config = dict(
    n_kv_head=8,
    activation='swiglu',
    norm_eps=1e-05,
    init_std_qkv=0.0536,
    init_std_down=0.0134,
    beta1=0.95,
    weight_decay=0.0096,
    warmup_steps=0,
    seq_len=512,
    train_tokens=113400000,
    dataset='wikipedia_en',
)
Each number is 128 + 24 x the weight over its row's rms, rounded and kept within 0 to 255. Layers, rows and columns count from 0. Numbers have three digits each. The size before them is the row's rms in percent of the matrix's.

# layer 5 attention value, 256x128, rms 0.286, rows 143-165, columns 0-127
115:150129095154083093151128104113146121179104105147151119110171121104172120114125118137106123123123122163145127175101091101130108138125170122119112131135145104122126118125150102137137135077120143158130143102199136123137141137099157094132148118120110181148107089147113112122114111092091097149124128114179128166175132139134161115067143115117118155149118071130152134153107145124132162136137
112:159146087111135094139186086105155134130174121123129105131101116134135166123213114139109114106102126122144097165138131111155111170115170077138117118133150142111118103149152120125126096113114115115091138135146154115146120131140108139142114178125111145141124158164141138126118140116179117120119099122126110144145116137169168168146140183150149133097176168113133121112132085101105126136118
106:113099130129160115131130137161153171153161133132123145146116127058138111077135145134117121123146118160156132154135113112125151134150114141150120147123151094154127105150052133146137155118149161131145111152119214134115139111099150132173131112103155096080095112134138163113132123137111099141124160144100103133128099125148110095139135097107147098113117155113117137138147138109107107117204
115:156108133104132108138104098154143130142105104130102141138144122118164110140139154161148118164136143157099124091114100141176134143200132164081090122143154126106108165135109108137120081151111157142111089110149087145145141151160103165136112146129102133118140156097134128109105128125163133155128116138155128084181102162117127100116103160101185126111112129128108088126139110148111136149175
111:142095114138097153160117133097167096144112149090112180107061165121146139119119089151088107081151143133136161101114125173145118123129108155155158146124108122120123135098151131117135119113138135099123166137110093105092118177123148124162124114155106150121132147180146134128140125153167129174147128147187122083118135128147144132097161126181133139102121128147161128121138148131142125090123
116:152131164123146146142158084100102052182125149163095134157125109130114107101140140088178165093124099135113110121098121161101122089131124122094104134160149152141137148110141172128160099137132166140144119125149124102103133069117142142141113142116129140144144128128169113109101156129112123129128169122080137102119160119157093171110124138137123151115133156114158101095129125124105167149139
109:096121170136150159122159122124167133150111115155157136113155135158156134092107151115109144128106112117110129151108136151146128086146099127147143104170119143114105170115090122088148125116081117091101119132124113058173108130109121104126135112124115127107154128178131109157104147076122108121122103125142120174129111139090110185164111154108145095160106090141120121163117129115086108152106
106:115143117115094128159127085165113170137117086148105115140140069112127158160144133101152124124108101150142137106127146148174134099127122091103130100105087122140140167123108122128118112116104131137159154087097143162088131167096130162135137085122145141160139099112110087094157127082169163118088140126130119108157107093140111154160132157127121156075117107143103129110159144125145112098120
114:095128145063114107100114143157123121172151167111086159144140162108142120106173146112105148139132116158138129134159159143112107135084154162125158112158094136129064128109120119137133141158135087145145145131137129138136134141129131170148104115122113125116077086125091150122115160155171129110148157156093140138129116116126142158162156141102106104131115133112125102055090139127134147162136
112:114109121121130160118184129176120140118105140145100133103121081157141133148154127144127125132118102157086114142117125162084083087131162124134133172101136091115118115152100123141104126101154143149090138167162111080105171156140119100158133130120123148125145114110131098125134106115143127137140154148131164111095126129150162117196102100149147087149170173128099146140149154150148157102140
117:100170124128116115110173119155148096150135157118115109128103114115075109138154149143099123152118120103172125134104139144133093141145124142073099152089096123115120094140131175170134127138141153111171115097119107122085104136145138128093074138126184116140111080147124141158174117112083122123096112118150127143115145131119120120157116134108158156115137138151151117112126161160080075141140
115:146155088128088124140130131123125165148107120122132120116095137132178126148101185089125139112177088110127095103117087126068130173136107109157141099121085104138149119126102138145175117138115147138105130099117108130117151099110105138160115108151101136115094158144138151127148125099099153131095151145107131113102117111128136162128156176094161143172135145136104116137128155169127099107184
112:143162145157126083105126123119142110129147156093168118140094169075125171127095118167159161154140166136078131145124099150098114120116135115119141129134091136153110083184112106126113135132144124123136189117154124113096117102139112112143079107086121146160137137104135103147129148105104120154150135137136136104130098106111121090120111174103134064140138116136134106144155085107110138135147
111:143118100161119108119152123128138114127103116144103138156144141131086137095144106116102121154108117132164131127187111156122150088159157103136153165118141111130126113110106133100113149124104104154170090105105111130116123082133169112136108092129106156154150165107118116152103132180101091132130134112084159106154088162115165119139162164125167145107151086095115138141123139160149095090091
108:146121104132124182128101139111129137129162110111101164136117123146101101144159098079086135108197107156103133143154123110136095133148131168103110097144119171109151103119133089138161153150090093118139151129133115125122193134117124096076128151093104125136141121112116104123157160074100121123129132150136120124109118147137143144095138093146160118088119135137149121157173101097105098139116
118:084127108079115122140086086110097134145107111096123138189122095121142110122143122121086143084104119110116154118136138128123162102127155113144142142098140164105150112140150131103097113132149162101117142135136112129101116107153126117157126130132150141132135110139163107129117156118107088087158086131086124162158117154139098127087108161137124112194092154161096175122173150158104120134137
114:123121113171125114124124121196138100125119114112149083150131152116105184108196147082128119110139160136132102149111127137103111115116045115135130137081159140089139155097097081128148115153158128111074158124120122123114127126134109192109117141169127118122120120127133107144126115146087141123135107132151135131126123137183131117117134105118159109151109125101147119116120150133084152104136
099:153155133137159112137173142178124147116115144128097102137132121130157122081161126134088088117113092138094123158091150164171097121127171094121124143152114156097108165137113128161126142149139113092117142108141131180131093124159100113130161125109163164119131103087136105161142133113174111147166139127128100089150101130092148162159188137132135121134116140145152124137129154122132175134119
105:164163106120141177121100164107122187141105126084152154088114092112129141120145148111129133135121130115138116144128121147114116120158077138101111133078155133138087147173167154128104111125139122151159132099159128148141160159136119174123106112120164112146189142108106140125129117092148132131147135154089105141167139133104153096102120121111157140119170128090146147079122144147125109122173
097:159129135146125126118129112148125158116107164104152121070144088113102115170149132113129137085117085131109080123128124101106161082140163119102118139136120107151135116153100141106109138123125147194153105099142125082124147137120134118094140116142126126152142110101132064103143138177124130135100114184123090160103168099119161098125124104142119144159143152129120145089137108096152096093117
097:164131136125115129172142117176105116100113123150123105104108117155073087128142135117154072159070126094159144166101132158141107152080124123157116108136169140101147134118117141135108118124153145119096127125127127122113057139129143140180112124140104124163120155136116103155125127115128125136113088074148126099147112143166141141093134144138150126114140109143121118104118157084108065104139
088:126151140136078101109114133166169089121096104122170087154179126112157135141163147141121136147136183137133139109128112108111150153107145151117117140135118148134134143135101150122104108111133170103115114121132192116148080172150137127160147102169153083098142101140109143113143138150109106123127119135153129104171110134138130145067108113141152105102115109135145162091115121108141129189099
101:167110163108158148115109149146117159131160139141091133128117144140099170142103163101127106121118179098161126085143120145139128146165123133173156133092142122103095153163112138121111138148120119099120107136119141107164143122135144156112127109129134103094148116146089109128142095120142071100122080129088138078090096112108155077117139152124157169103146091129112106149154166116131097151130
# layer 5 attention output (transposed), 256x128, rms 0.182, rows 143-164, columns 0-127
139:150146183115156185153086087112115118111158129113118159123097170154131145157113130160119122147137126119126134114114117144139128132051116114186115106120115114124111098113099132091131114135140099133121113150096143112113095097152101122141126125145128139116170133106182177141146156170141164131135163145098129157148115114152120125157089079150131150129130157116121134160128168147133086145134
127:140102167114150173106183169112130137097126135119090160158129126137156141167123152097145108146128091133145138198145116128078131143105140154151105139101130135110096126146102150128136135166132086113148126129088111114172156169109148110122118107142145068086132084131118119136118114145100134133168101134102145147110135131148113094137137133101129077143097157124095087108114135111134128154133
123:185145104099114147091184084105116165071113128105125109109102099134114103138154137153143136145103162121083145093125111119110126141117113088097116169145127154144114171146172147154143123131120146144122102153152142132141128118138111077178160099130149115095188138124115113141115125144123179145136132127111127145106111123154141135150104152135111164121145151165191139125136133132149134142107
135:135100096120127113149138113102135140108163119149139084135089166139127143138115099124122148141183121149150131147114136115102101114068129131140118171119105147128126108116174101167131129115089074102143160116136152119132150084124131106190103168155140103149143118137143120123144112109096127100114079124112142101116122101136155128134197115070148135138149121109135159115087146124155150125092
135:117160169136103122106102146128106156090140148136115126113138119081106130107149139155121090141134078124154099129101131126102115134156143143132138104144122114155156132160088114100189136129112145110122115109141085123138137060120131148142121110085171140127152121096130162072112118116096104168102175115108095115149158113116154135114137112095087109158147073115103142109121125096135111143156
146:160127119137141099165131154122124130179120121107082099100119123089105117148137173139148141093158101124132124178126138131122161140138094086151106119090130121128132133129170137114138133112096112140085123118086113155145150165144153138068112163106119117125126153147121120151145095145106168137137097163137134147140083144147118076145118145095153104113137078094166170118176105119124120118143
131:163134111145135130138076169180098082105141125129142084132119145130099134166114123166155122122130173129123124140171126135147106128116092151129127116146109106145117085116124158134114087126171146102142123143101136109149195140129143094139107124118137145104100145101091114113139135107202159125160120109116122118140127120152099114091139148129100125085120108142157131122166121186127089104130
134:173087146125143127073122150117112111184138157095141124129109160125127126109158121127137120148202140156153097105161118140129113125123138109143115151135130158137094119148117080080144165109138090131112144148085127097153119131134102167101150139180116139122119167142090146132111085103149107102161149160127120087110170150123144113109121105123109150157134139145132110148093133104140103090134
136:133088117117101098150154158119121146105158126157122108129110139146097115118158153096131122091136173099134100122120098135075131089112125133111105169155144135171142151143138163153127073069127164120136115135105101139171125154109136130096151152145107096150154116166134121131156098165077136094107130135094113134123119127102104168121123127177119112154105155172118153111134103111096150141141
135:174132136105147137109129133124126167175182165106161122124135161080146199115153127096127118120127147080138148143091109087139134121115103158112162124138111161150108139146115131136176116184132130135132092108095129164108097120133127120138105150123134103148122119113094127145138139168124148119124119071091120135134153108154161138133121188110127153122124140126174140107101106112107104147099
144:154144139171149135108162104115159152109131087114074121196128163125118139084125141115143091152132108142068142137148088137150146137128186127149105108092121077139119151135149133111128101114096148181135172132082135089109109136128108104112127107139100112133127157156101147137126114131125139117148120114139105102155151169126150138113137132119092122157126127124131105076096089133166133129137
135:112116127149132165130159105122127154169080131156135113078128088149079134112191089116138112139122112159152133141117131138120119114128122167162110108146111126134151077140152162120128111138156118175163151129149134115123150159163126127121108197134126111148177141114100166132096120134174120152151121156104122131088143163156085119110126128112125159120143109067115120117120141101129110112116
126:134143149099115150150162138145115133090153123151087103171127117139130130114087142114119093162131145161171120133121136107158137180170058137186151111125107112117133138089136124141124122141130139189165082115139159130107164099124107087108115169156159114118079146102143075106108134123122119142107103119118119140142122130148133179144117123126165145151134158145128144113136166123137121121144
135:137124193159129162136102087125120170127123149136100131114090135129157093131146133133124130139118147093125144129087138123151082137097128125113121111103123163089122148097171120168193148148131138131117086193146172141131157135152141110109142145118096124135097112151129115079127101118161156087168146166152127125144139119134136148097146137116129100126127113136118126143103078139132152172165
129:136113147092143113124088166132138122129116125100110136110141091121143115062161164130141087097149122135145146119113137093151132149085128144144093141187091097131128096126149156119082131101157096103112131130143123145086124100143134109149144111121138104098123128148110129114111133119120110121102143130131133139142097157158112122191135169130076139147059091144082109132082141151126115107137
148:191152117144122133175126141181136151108098150131091144097128136105118144127117111090113122151147135101186113145154105124121165175094112130088099135149092136111139185137122158128146146109129088124119181116115121133134149160129162162143138129139114118129134142127111149076127108138123158179111121105160116126103145117120099139120094136140151135111169155102144115152145135159184165128145
138:151122163118129140110097168148117152129142101125090168104120123129143101132111082111143100110118135093104147138091180130096177156140165159122108133166120107120139076145119146106119126119101154170177131089129128102128151142115145100146137119104105108122135130078146107166146131126139116101116116111123119133130143140114152096128162152088140125089171147167157116136056123123116120162095
080:114090126087085159106134141068148125143113121102103124136095135113116130135147109159158122135123084144139133073126117145130147113130135132125114115097119107166127143105089128111108134137135125022138161127142115111153140088162155119121156102157135082157128157147113109140159131152083151125107149119132144131081098094122138128145132151119155154140115096113108110129125136145090147180128
096:105157103082119141152102114162136118108115140160140149123128095189113124120098139090148106126123155148139114108135138099145131183098135116129141152138116132122173075139149144111117100097133169150128084119144127099067073135172134135150132123130099105153131127105155113136095134138108134142074143135147154143140163078147120129128170125136164119123124142092128131125138090099112139158080
097:132128087103132145146108090176123091106133105151154133105096135143104148129120156139152115174161125091140123197145124133119115131197096144116162128153122161116132119114154080126105123126112152142125114137098112161071097129077125126140144152120166092084129147149125135110108134105126110136139121121152185099157128099102127175122157102144148098122112139133154116116124134148147168137124
082:121117160135156121107109120100112154125123137100136129129121110132157151145122126126123130110137109125077140165152084101115134128115127127141121109192109110112164138130144181125121147104154166076111121166163134110152179122083116146121092118112093157110087141127141151142121140119084185163141137119101088135138124134116115149136071127102133167087149145150097100155161108092126148131095
068:174135124138132140134104138093092150139111079095125128115119107116161115165113083129164119097128086133112106109140100110134115090164182147164149143139143156143152090118177127100142078164140105157120144138147134136123179110209140146122109148137120131147089126146116146143120149125155166130119120162129123128126145121087144140153109136094116160091136130128152160138092148164137130124140
# layer 5 attention query, 256x128, rms 0.289, rows 160-191, columns 0-127
090:124138189120130123118125125095153110127128138127109166124153144079122139073060101141119145107115135165156153134134148177147130170131149121122131130098105139113142112106109123177125097144153113098095142113123130155123144081115172103113117158045159102122141120130125146171135131113176098160129114126098107140118129116122132127115169169133130116108097144148148147133135133130095143171123
096:112125151087132143134085166146131135163159173170129135132099124100138155117112116147157132153115145123164082144201155165137127151107085131118178117107123139138143127125126093154119133099181151120096117093139144095091144141110175138072117120111144140152115139161131125161102139156146088127118133061117112131118162127126149120105134176106127120107139130117109140133115142119140095139131
131:113138157117124127095140171171132124114123143126122107133110146090112122127123097168137130135123135162127094114158161198151117121130095091165166110138093126110160109116099110138157115144140124113111151093112141093104160123138092160076143113078161126118117120151105151153104104115106096134165151087136109124136134137143093114155117128144125106097113143132089181080122101176150127120104
095:130131113164105157107113122157130121120104119144131126135113131120130149171137157136117126178114105102126162124161081142125114110129131099153117129165102150116137108126139111104134134119123084093147153127146122153135110137129073140109097144123141142157112159159105096166153160155147177080131112137166145120191124118114085095147122100118147141126175121074131086170134151100110186111145
089:109141151116116082125138098115129084133128154120108114098165112137157112151116139117101150127118138112132173126103105109149112113133162134111075178088145127111094123126117211151150124111141090147180109167115122112143130117099109095152117113180120083157147093149134164107166118152161149155113148129150142095123092109138138141128105097103144113141152120173133104144130136136126096118135
082:131148135143100108131160161164127110122107143112105172128160128121148157084122094108067104132114135103090124151115135080190101101119156111136147165088145107132124119158107149145199098120141156117144115084096162106122118121113134122106143117107142164131127129112192110137122109134113152132126116108113113115102110093132154135121128109143076121130103146141116131101147144183111090119131
085:103100091105091147088111118154122142119139121136147118122110195159105164134119101137099142126150118134128153126098108114155144121159162136155188077149155180151131103146114105120112130112095133161173086143123142118119117123127119133129142122146165128120159148086164149126169126119159098153124091143123158100169139089135096146135152129133093123141100133099114074111097117128125164113119
098:129127105146133139092102148124137146103128118156141152140081126142112118174160106113129124117114112152164154136117085100103109134146120134116132104145108176144130158120136121094091105124100083158135129146114084148130140135128138132128106195158156129104143197161108140095181105129143153109144067156178148121136133120127105087150121150128098142137096106111131079143128157134120165136133
081:098111142070125151105137084165123112111102125067118141118120155089115118193144139105149118116120119142133123161109159143099183129122149182118147114095139121117136089113135144154111147069148117168130112140125123126150103134140144113122117121102126124107155119120127161117141089155122140157086156089160083116182126094108120124108094118104142113134153166125129124128095145139123125171150
091:119135137164117076126146142114136113135131166101142163154126159131125128142116120110072127141149101090098095137153120107153128085108104161149161153107136137126100122169133120123150134169135157153132099161078177140139131107120132153119132116114125109166138120111158122120133116115147160149048058170080126112130115122119151144100156170147083151109142137097137136137134115135138137115131
088:179159104096144159123146151088204154115150103150102111168154145112162119159101106111164157120121167099118104118122110145093132149153110113117126110119126179122126177140119113150110139141121140118093144111134155132121092181175163133121107153131157146097126104116113130141157117121107177121151149158094137127098156111121124145111117109135176136130111102089136123158127126160165122129129
090:123126158119117162121102122129124164126105150145128096111090096133139144134141194113175136126113125111125123119102124138125088130112104136113131125130169086108171093136173145093087138126158112140115103099113140108120096124109171094150154113132153129170088169159113141126133159134098109143123170126134114120151170113101095139133115151096172110108098087114121133126144070169138159152109
082:128154143094143123102122080097150137084099093162110099148099134170127132156161132101132106122117145162113128152144146140103088138165136145135138202115115154132142133140077145117123110138154104118136148124132139118110113141140123117131114160120147121146121147169120179124136133110132145164139177174134150146110114122103141146106118090106155112127132100134147149088101176202133159149163
096:136132127119134151131160109123137123143122123085120106109143109137158088119134143160160130135155135140093114092120147162112155170126145144114127135073129105103093148117123133151124174131131123123134178146153120129121150150133126178149127131129115127161143118095099140145116142128134124147112182116096099107134099169174124176135123097143185120158102147127097167189094132056103135156131
086:126147142142183105143149132145125105134056100123118106126154118134133121122179134106124134119137165116096116150131140108125093124106134082164122129116161122111133136089076153166128142125150125133114106118128148161124160144101098114151125115065097104118093109095119119097164097124117130082136135168098115115092150133114168120142125121118132142089169130106194134124145157117166092138142
091:149139102131128113137153111126128103139134121196121095138147123124131099131113153139125139138127165150150150137143147155145141145111111120125147134108084137120127111141124085189170169105154103148131128081127140128108122147148159110142102140094106093135153102155091138153111182110119160101132120115132158198080159145091145136100156115081166125115091116133166159124139137139093126152107
157:095139091125165169144134085108118138113112101198114113136113105140124092142137153096119132097113133138174166121116146123088146154144144112115098139178143127147144146136137118133137123123114092128127136142120132176100077154190164089168144119162114162119155106108092114119105127119133134136136138146129177141129107101105138139127145093113159114146139132148175158170108099100143148159128
081:097118169160134146106118127157089113141103161115113134113125104131151119124155154141121129128185131128123143131124095107131111089097090105122137133160122108066153100101113115136130122099163115091116126153126141114142183103072098103084135085093091098122099149120127121160115086147070108095123103088156111128161152141114131109135102135130133143107166166112144104107143131126138106108149
096:098110108118190169124127120109148155145152126190139125156113123155119109168116131117119137135136124182153155086168127147098125135156156124136134133162086140145125161155109122125131121162113084130132156119099110149136075192192131124148098164139149149114158109140102109119126135128134159135151137127133178147097096126104135126120162096119134083133119109139141130139084112100146138145124
074:120135149117197150111094077101118151125114138128119079141085091119170116137143155112126144144137119168156180111113096116099139163151117123138147152153072095091154138121123138112090106153152114092133135126113152106128112148137106131152119103141102173095097143160111105162098145136118136129139156134155114121134126169137124126124144128135194127119136141130151113157117123068102126158104
110:126150145111103138068145155155138151137126143079139119121161157101118124129109074152155102101158081135104070125137136121128123126112131147104140099101159104151136095115129084113125121117170164125146129141192117120137150141124153144104106155102142065091121145118131160112149099109093115099120121105139084119122150135162127177135103128119120134143103149134107099120123136125117077126172
084:089089133143110117124125148147062114170130157088163150098137158102078148123136127106117119178144129140157158141109118107144121144121125162120172081135182104153144116145135143125125094156128126152165113156123092118147111134083116110126108114127128110109147181148145143129091125128143103090086078100157158102133124138152113086103131148127123139142104148117107102144167137103135140107138
098:158136124164110173095119147136156156110102146149141122122125154160126125161107164104127152124148130105147054087147132147119121148156104156138144127094131137145119128140136138126136143158106131183092132102130115111097137114147164167123144125153148101147109093109116098128114173138125160119120110119138138143117126108188096116151103174135106094092125143107153125139129079074133095175099
082:134116140114133172137149100149140137093119143103145133132062137127123147164107122117169142100126172125124112127109136097151126152124154169098165121106115121151123165067082102142172134136128127145119136137148128132137148074083154140137101145083141159138140145136146120154167132166088096138111143129128109130128136148136142130154083097109068084115122107133135156148100151145159147167119
100:130125132103117155173157110129164116086135191066128104132163115131134126120082135153133086168120130095124083133114149095130131125124131102144113143134158115154113144150142141120122156166144173158119074114141136096082142104127113105159153112126140165119101135145081138150113137156113125116130159137139105132069149109180131143105161136162117124131124098087115154121092143144133118128104
163:111120127160095121131142096158138161170138149175114154107150078163130150104128139118116124136136102127137167154136098085131180124123157154084088114131135071124119112101161110129137103090103130044102124159152097115131102127111113127146083160102084135163118145104126156145119152142157128127158153104114151157118124140105092159130148104139147117131139127117165135156122142122123132138145
098:090135121065128115124125124117090109114115129099153079133106134130109138123120132134097119148098109145168138174107136128141136154133155167103197159087164138097132098123124101137098175132084124162152148133110143125131114141118143111161133132141141094099171118123147132121136141110144131179092116173153137102139101140117106155136139106163150079110127128144148120107079116125134187144122
095:148149159110133113119114072087151159155128146114117131143079127120116112098120112108132110093118100146152182093100101150100131084153118093164131144151121124105159130124123137110144082113158093160137161119141129140146182091159121077146125148116122120153131147150083139141151137140133169102134124096130108111148109134102111122164131169087133124163138131162147081142138148106100102151107
097:152121137134128138154149078140120129150162119073172094136117169109141128155177157143106098153130149092127144113110089165093166190127120168121184118094141091126139116128155117107119173143092119146151182111163130096134105124131137115145139126132113094161104148105123084156147137141135145145119131149112128143125134125124168132115140138122128080149122140142127106162142131104103104166158
091:171133138137139170117091121142131148140142154146083131115145128114126151146126102163111126107097130125145126162155137094149123105123116167140085130150082111115101124120141146153143121115139091086126115067112131117113113132160112083115118155109095178151079119132078126123148118144134118170161157084114177148133167114119095117113135159111138132126127089142086172104129147158160145103115
120:140144126110097134109108135103122087123121104164120078139141152099123118117108120105183121139141124167140092111103143166113120134124121114163113139089113160166132124160116120118134169127154148187152094090159143153086105148155120123124145125141162106110144104127104093111143067150131110127117085175105154126115157091134186146128140156102097084157116129108116155111132130152106119133118
095:149114136136119131139153115098164147127140133133112110135077134100103107142111093123133138128100115168094112125110140097135179097144127109136109093165116113110066161093125119164106143150141136097144142138150123142144191105088131118119125143077161117103099130151135150165133116125112138126187177101133119146116139184160124128127129150078157095098106141110158136155121104143133089121130
# layer 5 attention key, 256x128, rms 0.252, rows 160-191, columns 0-127
074:138097145153114113103128155151159132117113123118147118137101170165127161146120097138139107146130066125162113115137144107140158157129134130163113189090140170155136169101080151125124163123147122084149141099125123140112142114182200178158109157157128138149078123115125071150143154116119127139100153124149126155133110127101123165119124143135122134152101136139100159125119109145134130116123
072:172148161116087126151115158107122104162097123117096092136128139130119114090130111141143144098129101096144131154150135103121136120112122118109112127090073069162071138177120139113123166116130123124157097128154117119093118077154149148120122121152140089134131103136117143147099181099134128128176120152108090122115117090160125160115131117127125136122140140175160139114080110164106135163146
074:112168131116124121086122169128102160115106128176134158108118137123143138105109143119124125128135146091122120168130148173146130129134136126120152123141166129110143100161140147120218111104137110138115169153085115089100134130172122132099100131104132115137144100124109157100128170142138139146168136098112097096170082102114107082153139121140070142143119154141116168125130151106157097130123
073:143116138112135110132157145163145093127120121109118100118121103144126156136139106120114093135147132161176110105117095151135150137182126168063118128119091146138148164100133151117124131136159110128136074121153147161138168133137153084162136158114099119072118141143122117121151147093099130116123168128089152132147117085111071110123143113181137150181138147138127107131096147097093114128119
071:154111131168161133140104114118149183104148137113127121128140134115133079128124109159091115076131124138093078145122133159136120154116136130130163125108111134111173200138131160122104124192132132151082111094169119098127140133138134133100115139102110150102114129145123151109111150100117139117143136113099129120105125170122162175147129166145130105096106123083138157187120119112127151087144
068:116178125121114093128155170142105141130120128130098142173162145117181122126133129109103101160103147110127083137147145144117137109144147138131168107100183102170128107168155110128165095144088109107103159129127134120107125106115074124107127130096138136163149110102170141156147138118107088120140126138124096115100092072142102130106159111150156127109078118120107116106087155119144101123148
071:160176152157146112093103142134103141141121110158090144131167159125125105114130117132113143168129166124107118112126137154158102148121111113126146154163177153111171112128112154147158077106126106152151163114133117092108143153140130163080145130133113150169107134096150133146123111148087116173126168142136090136143104088147179118131135120088084118091106124137099147136114131108142098115086
078:109088142107148172145144096113093097135118099097112094067110078179116138120142144122157155125131125107136189140161093108135095150138153131145125141138111139074144111110073091116113112131155150145159098135113103143138133148106128105135135132120143143104140110137150158126108080138122113114109144141152157113069140165137113161125146133133097095176121152151176101128124132124142140135136
073:107121118130114145092142186081100154153125135121087151118144112095150111127144125077117141145168111110154124155122139114112169084107100107117126136167126128133144183131099132126134096092065149125135157141129160120105100079134113111134153128096122101106122115112164120094061128104110164146148121108154127121144128160109133102100131108139149115090102160137134163146152131125172125145123
076:129179163120130127108144126108156103121109143127082170141157158129133090132123088114108141156113152108134070128149127104114181107125179074132156147139158107151124071138095164086138136123130146154153118132115150123113169121112089124082137136109135103152145088141154156148133127139086114104118170133133124131109125111172168154127139119114119139080146129117126108134102152173134137132111
081:144107130114099132138146097125109159131154185117193111089120120161090159117103114170124143116139143101112142116130151121134079156134126119148088111124124124141094118185103153145090114109162166134176112148146139130119137170082135135157146102179155155116128101127094101112111166144180133131144096121092121132146149093106153104154123119119142111129142161123138134148100117122091129104129
070:118127125134127133138108137091106094097089145121151124164112109120121115148132121133109113141122142108163103132096146155119154161109148119144135100135073137144117151150146112111129113140115126084142112137121146124141137086160146089150164079170117083134127116134148097159093128082158164122153139120084170090160098098136109097116160158162186143129103133141123093135105114069113166124132
078:097064130155144131153087112140131186101178120114161146097167093144147119126136124099093133102121118099146144144079130161139139110102129104144108136099108138122136158132139182115075149117129131083116151123130154146138118135136090166155134086174120149098131109091106113156096136106167138116133134103089137096148133128105117101154135132103167154129126156129126127143119119116160163152146
080:155144125100102147088150125125139170141118158142140124127127155106129122123115150146163104114103143151141092155128098142124129156110119103136141141140156134173106131127123156154140069121122158159134148123118148121105146135104152167124104147163140095130150125126097117123140183112175162140106127117150089123158191095117184071163127118157149136156142120106100162177143133162096136096133
089:119137111112187124115107122141119087122112155134172111114127122166096138124143106120099144139130149135164108164075137134142128133123166117149117145116155105138179139153112117146120114144163098165102126134126116100128141125141158165131076139125156079107149152098122115117106129118122143112127097141074121118186092093095110124062112092100114170121152133144125150090122092132146163148129
092:146121144154146059140116108111141104101143081157171122087137137122129107131157128111143156092119086131131136129093120130158095101102139143098084134136118137108070163114121121130116173100125097110166138117108098161143144114167157138159135122147105117080123139073105112103124178159150106101130138143106136155137151139110095128103116122137159136142133167142155157125158111145106166107141
089:109103139111143105135133145134119142102124086126153099094143158071122123147153137150103143147087089106120106117096118148097127132107171126104120177148123149148101093143079121155139153121097107115087184132084127131124134113123182152121133140140143093164149126098125080115099161138084113124136126155161134104107156118113133150139125116128127134163102172182139125123104122145180117136114
074:098151135113128113108136156111155073172099125110109138151165119114112101135104099121106131149167149152132084166097134113118140132134166107127189160109136143128167099138126141120174137137114105133109112141115134133106139110178147175081104156104149100125171133100168131086119132127099124088108121148120121138127087107157132175116119103118107138094121130162106134100153162142162109152140
089:129104149187171165113122076144080133108175139114134140121127085162123115115144130142112134095102132119138152087137143170103119133123100125133079118161093113091123187139149129140061139122137144100144126107145112133136126148108091129168146111150125179118095158136098124153127126143133165127139144099110118144130117146101092144132122149108157114115159128121125130147099089116090127085155
068:122131088116101135138130156153134188090090097164127139139129168093156142128128124097086120089132132122108158155136145130170093151109080106116142103147099101149123092131157156150154116158089106121103111131152143095113099131092129078142117161121136138123137142084135124150148116105153177135134147127170137158138150133124139132140163137145128102157136106133116120177118090082157117166142
089:115088184124128101083144160111119116152102120116116152102126141143174129159107127137144135118132146109102091169130115136117129137128146096116111118121135091128143139133054122107161106116135119173156104155129172109105134122147182169116080144135137135118153103126179173071124123092070152129122122123112093142109095121145149138135116125138085109134118155128146094146119134153154143127149
081:123128125120158115142149124136136094173101115117120093146100111078152142112142137131155131162147149143167139116119124101145111115148119159144160101137140181106176151040099123121123162158094148097139163152124106109123093114136103129122160170097128119109114139120151144109102093117127110133128122108159165143112128186139153155126150134166166090105122104139126127105149176134146133100123
092:137119174136098083130146167122138149154095143121124110087103180123133160114118102143125136152115107098112065150079145147143140102120102129166129135124106124152105139139104157113123107133133155144115108115150149117091149121178167119150137156138156114122075151120123093114162113094140162161121156120124191156145126129137101134152144106148163108144086122125125124105124089107083133110094
098:151112122162154144156128115186078121096155143135124131087146108100123157134146147140145089099145109127162129165133093148109109128121140152096167117122101126193115140144140105141139126145085125100110132149125121128146139121138129155143138145150122099110143095124122157182121165127114099100097133132125064122087119071128128096091111107154146090133115115181148106133116116167132150140151
089:127109103130130102117121167165147127103123095122141109164152112117122109143165139131101081155085123122123149108114128124127111162154125123161126130199148135160076085142164101100115104124150132134088112121157113118105152114102116090130128130130127148153119172127133060168166187155131107134138147144112118124136161114091133175125104173156134136132129126095149121120116165112113139092123
087:120183087118128153141123118191120111130103093181114111168171122117123118120154112128105108139152141158124125108127117126126118091152101146122107121126094110150161092113151134107131122116094154134129083167152138114120125155138113106176094126100080122135116133106124140168121103169092111135129156153170104142121151112135147104127113119088152134140142093152159149112132119062149112132076
083:148166130144126132121121136097111109085091155180116120125107090147142106126130143111155106163112134140110135153154122146126122131141094091136132085102126102089169143103101125115132119100159076125115114142132144097108132159159161108122095124114126118073173127125104138189156109121153139144141146059131108143148054177124132144124131134160139124134144111129129138120128131086093137137103
099:122091118149113141102093123122155132158115084075091127132119093164145137141132035146144101123140147116142160094098125135107131088125115126156129090157103134118146118087120130111126121123131140144100115157143122117103129136160123182165084118182100126100103137125141120145137135131102130141115107140160137168138118132122135121136106154070124143113127141080113084108159139074115123117113
080:165109154107149189141202166116125085135089118136133122145062145118136126148162143153166108125118167143119153128105121113125125150146120122162138082092148116153084132114160111078140132133113125114115120138149112077139126121118148146115114143140130101120100122134101160127160115175115159152131101150151088135116128126139148112127056125115157104118122114139112104105143101156103118109129
087:134148125104073167119159166117134147153148161151140142126160133143112149133108123112103162156097126133155091112123116110151154128174145141121085161106158125133128122115145139120092158127130091099140112096072148112112145144127130075120177134082146133137124103147110094100108088128096109118108131133118164130133122115162078131106122139132131139111132156102071134097133069093106119143151
077:176115154099135092135116095120145133093173130137164158120147160106102092120143160130118177149105130183115092124111128126137123138097175141145178163150086153131132156151110172150113144147177141143140120120120140146165128153118126126122118130102137122161136155101125121151138082114145140084083162120120156135126169107155172141141123164130167135151133138116124109104152143089103160129122
095:135134154118075151100155110114146117120113104099150142124099185095094142140109133146149133079171139113108111117124144141093126113074089152145154089115137136111079110127162162114124142130111121137130106147150163166148133122162131144098098098131141111117088116116079104124150140100144123117115110096103166136154127147160120104159157112160165121132112146086103140121135112086102110077140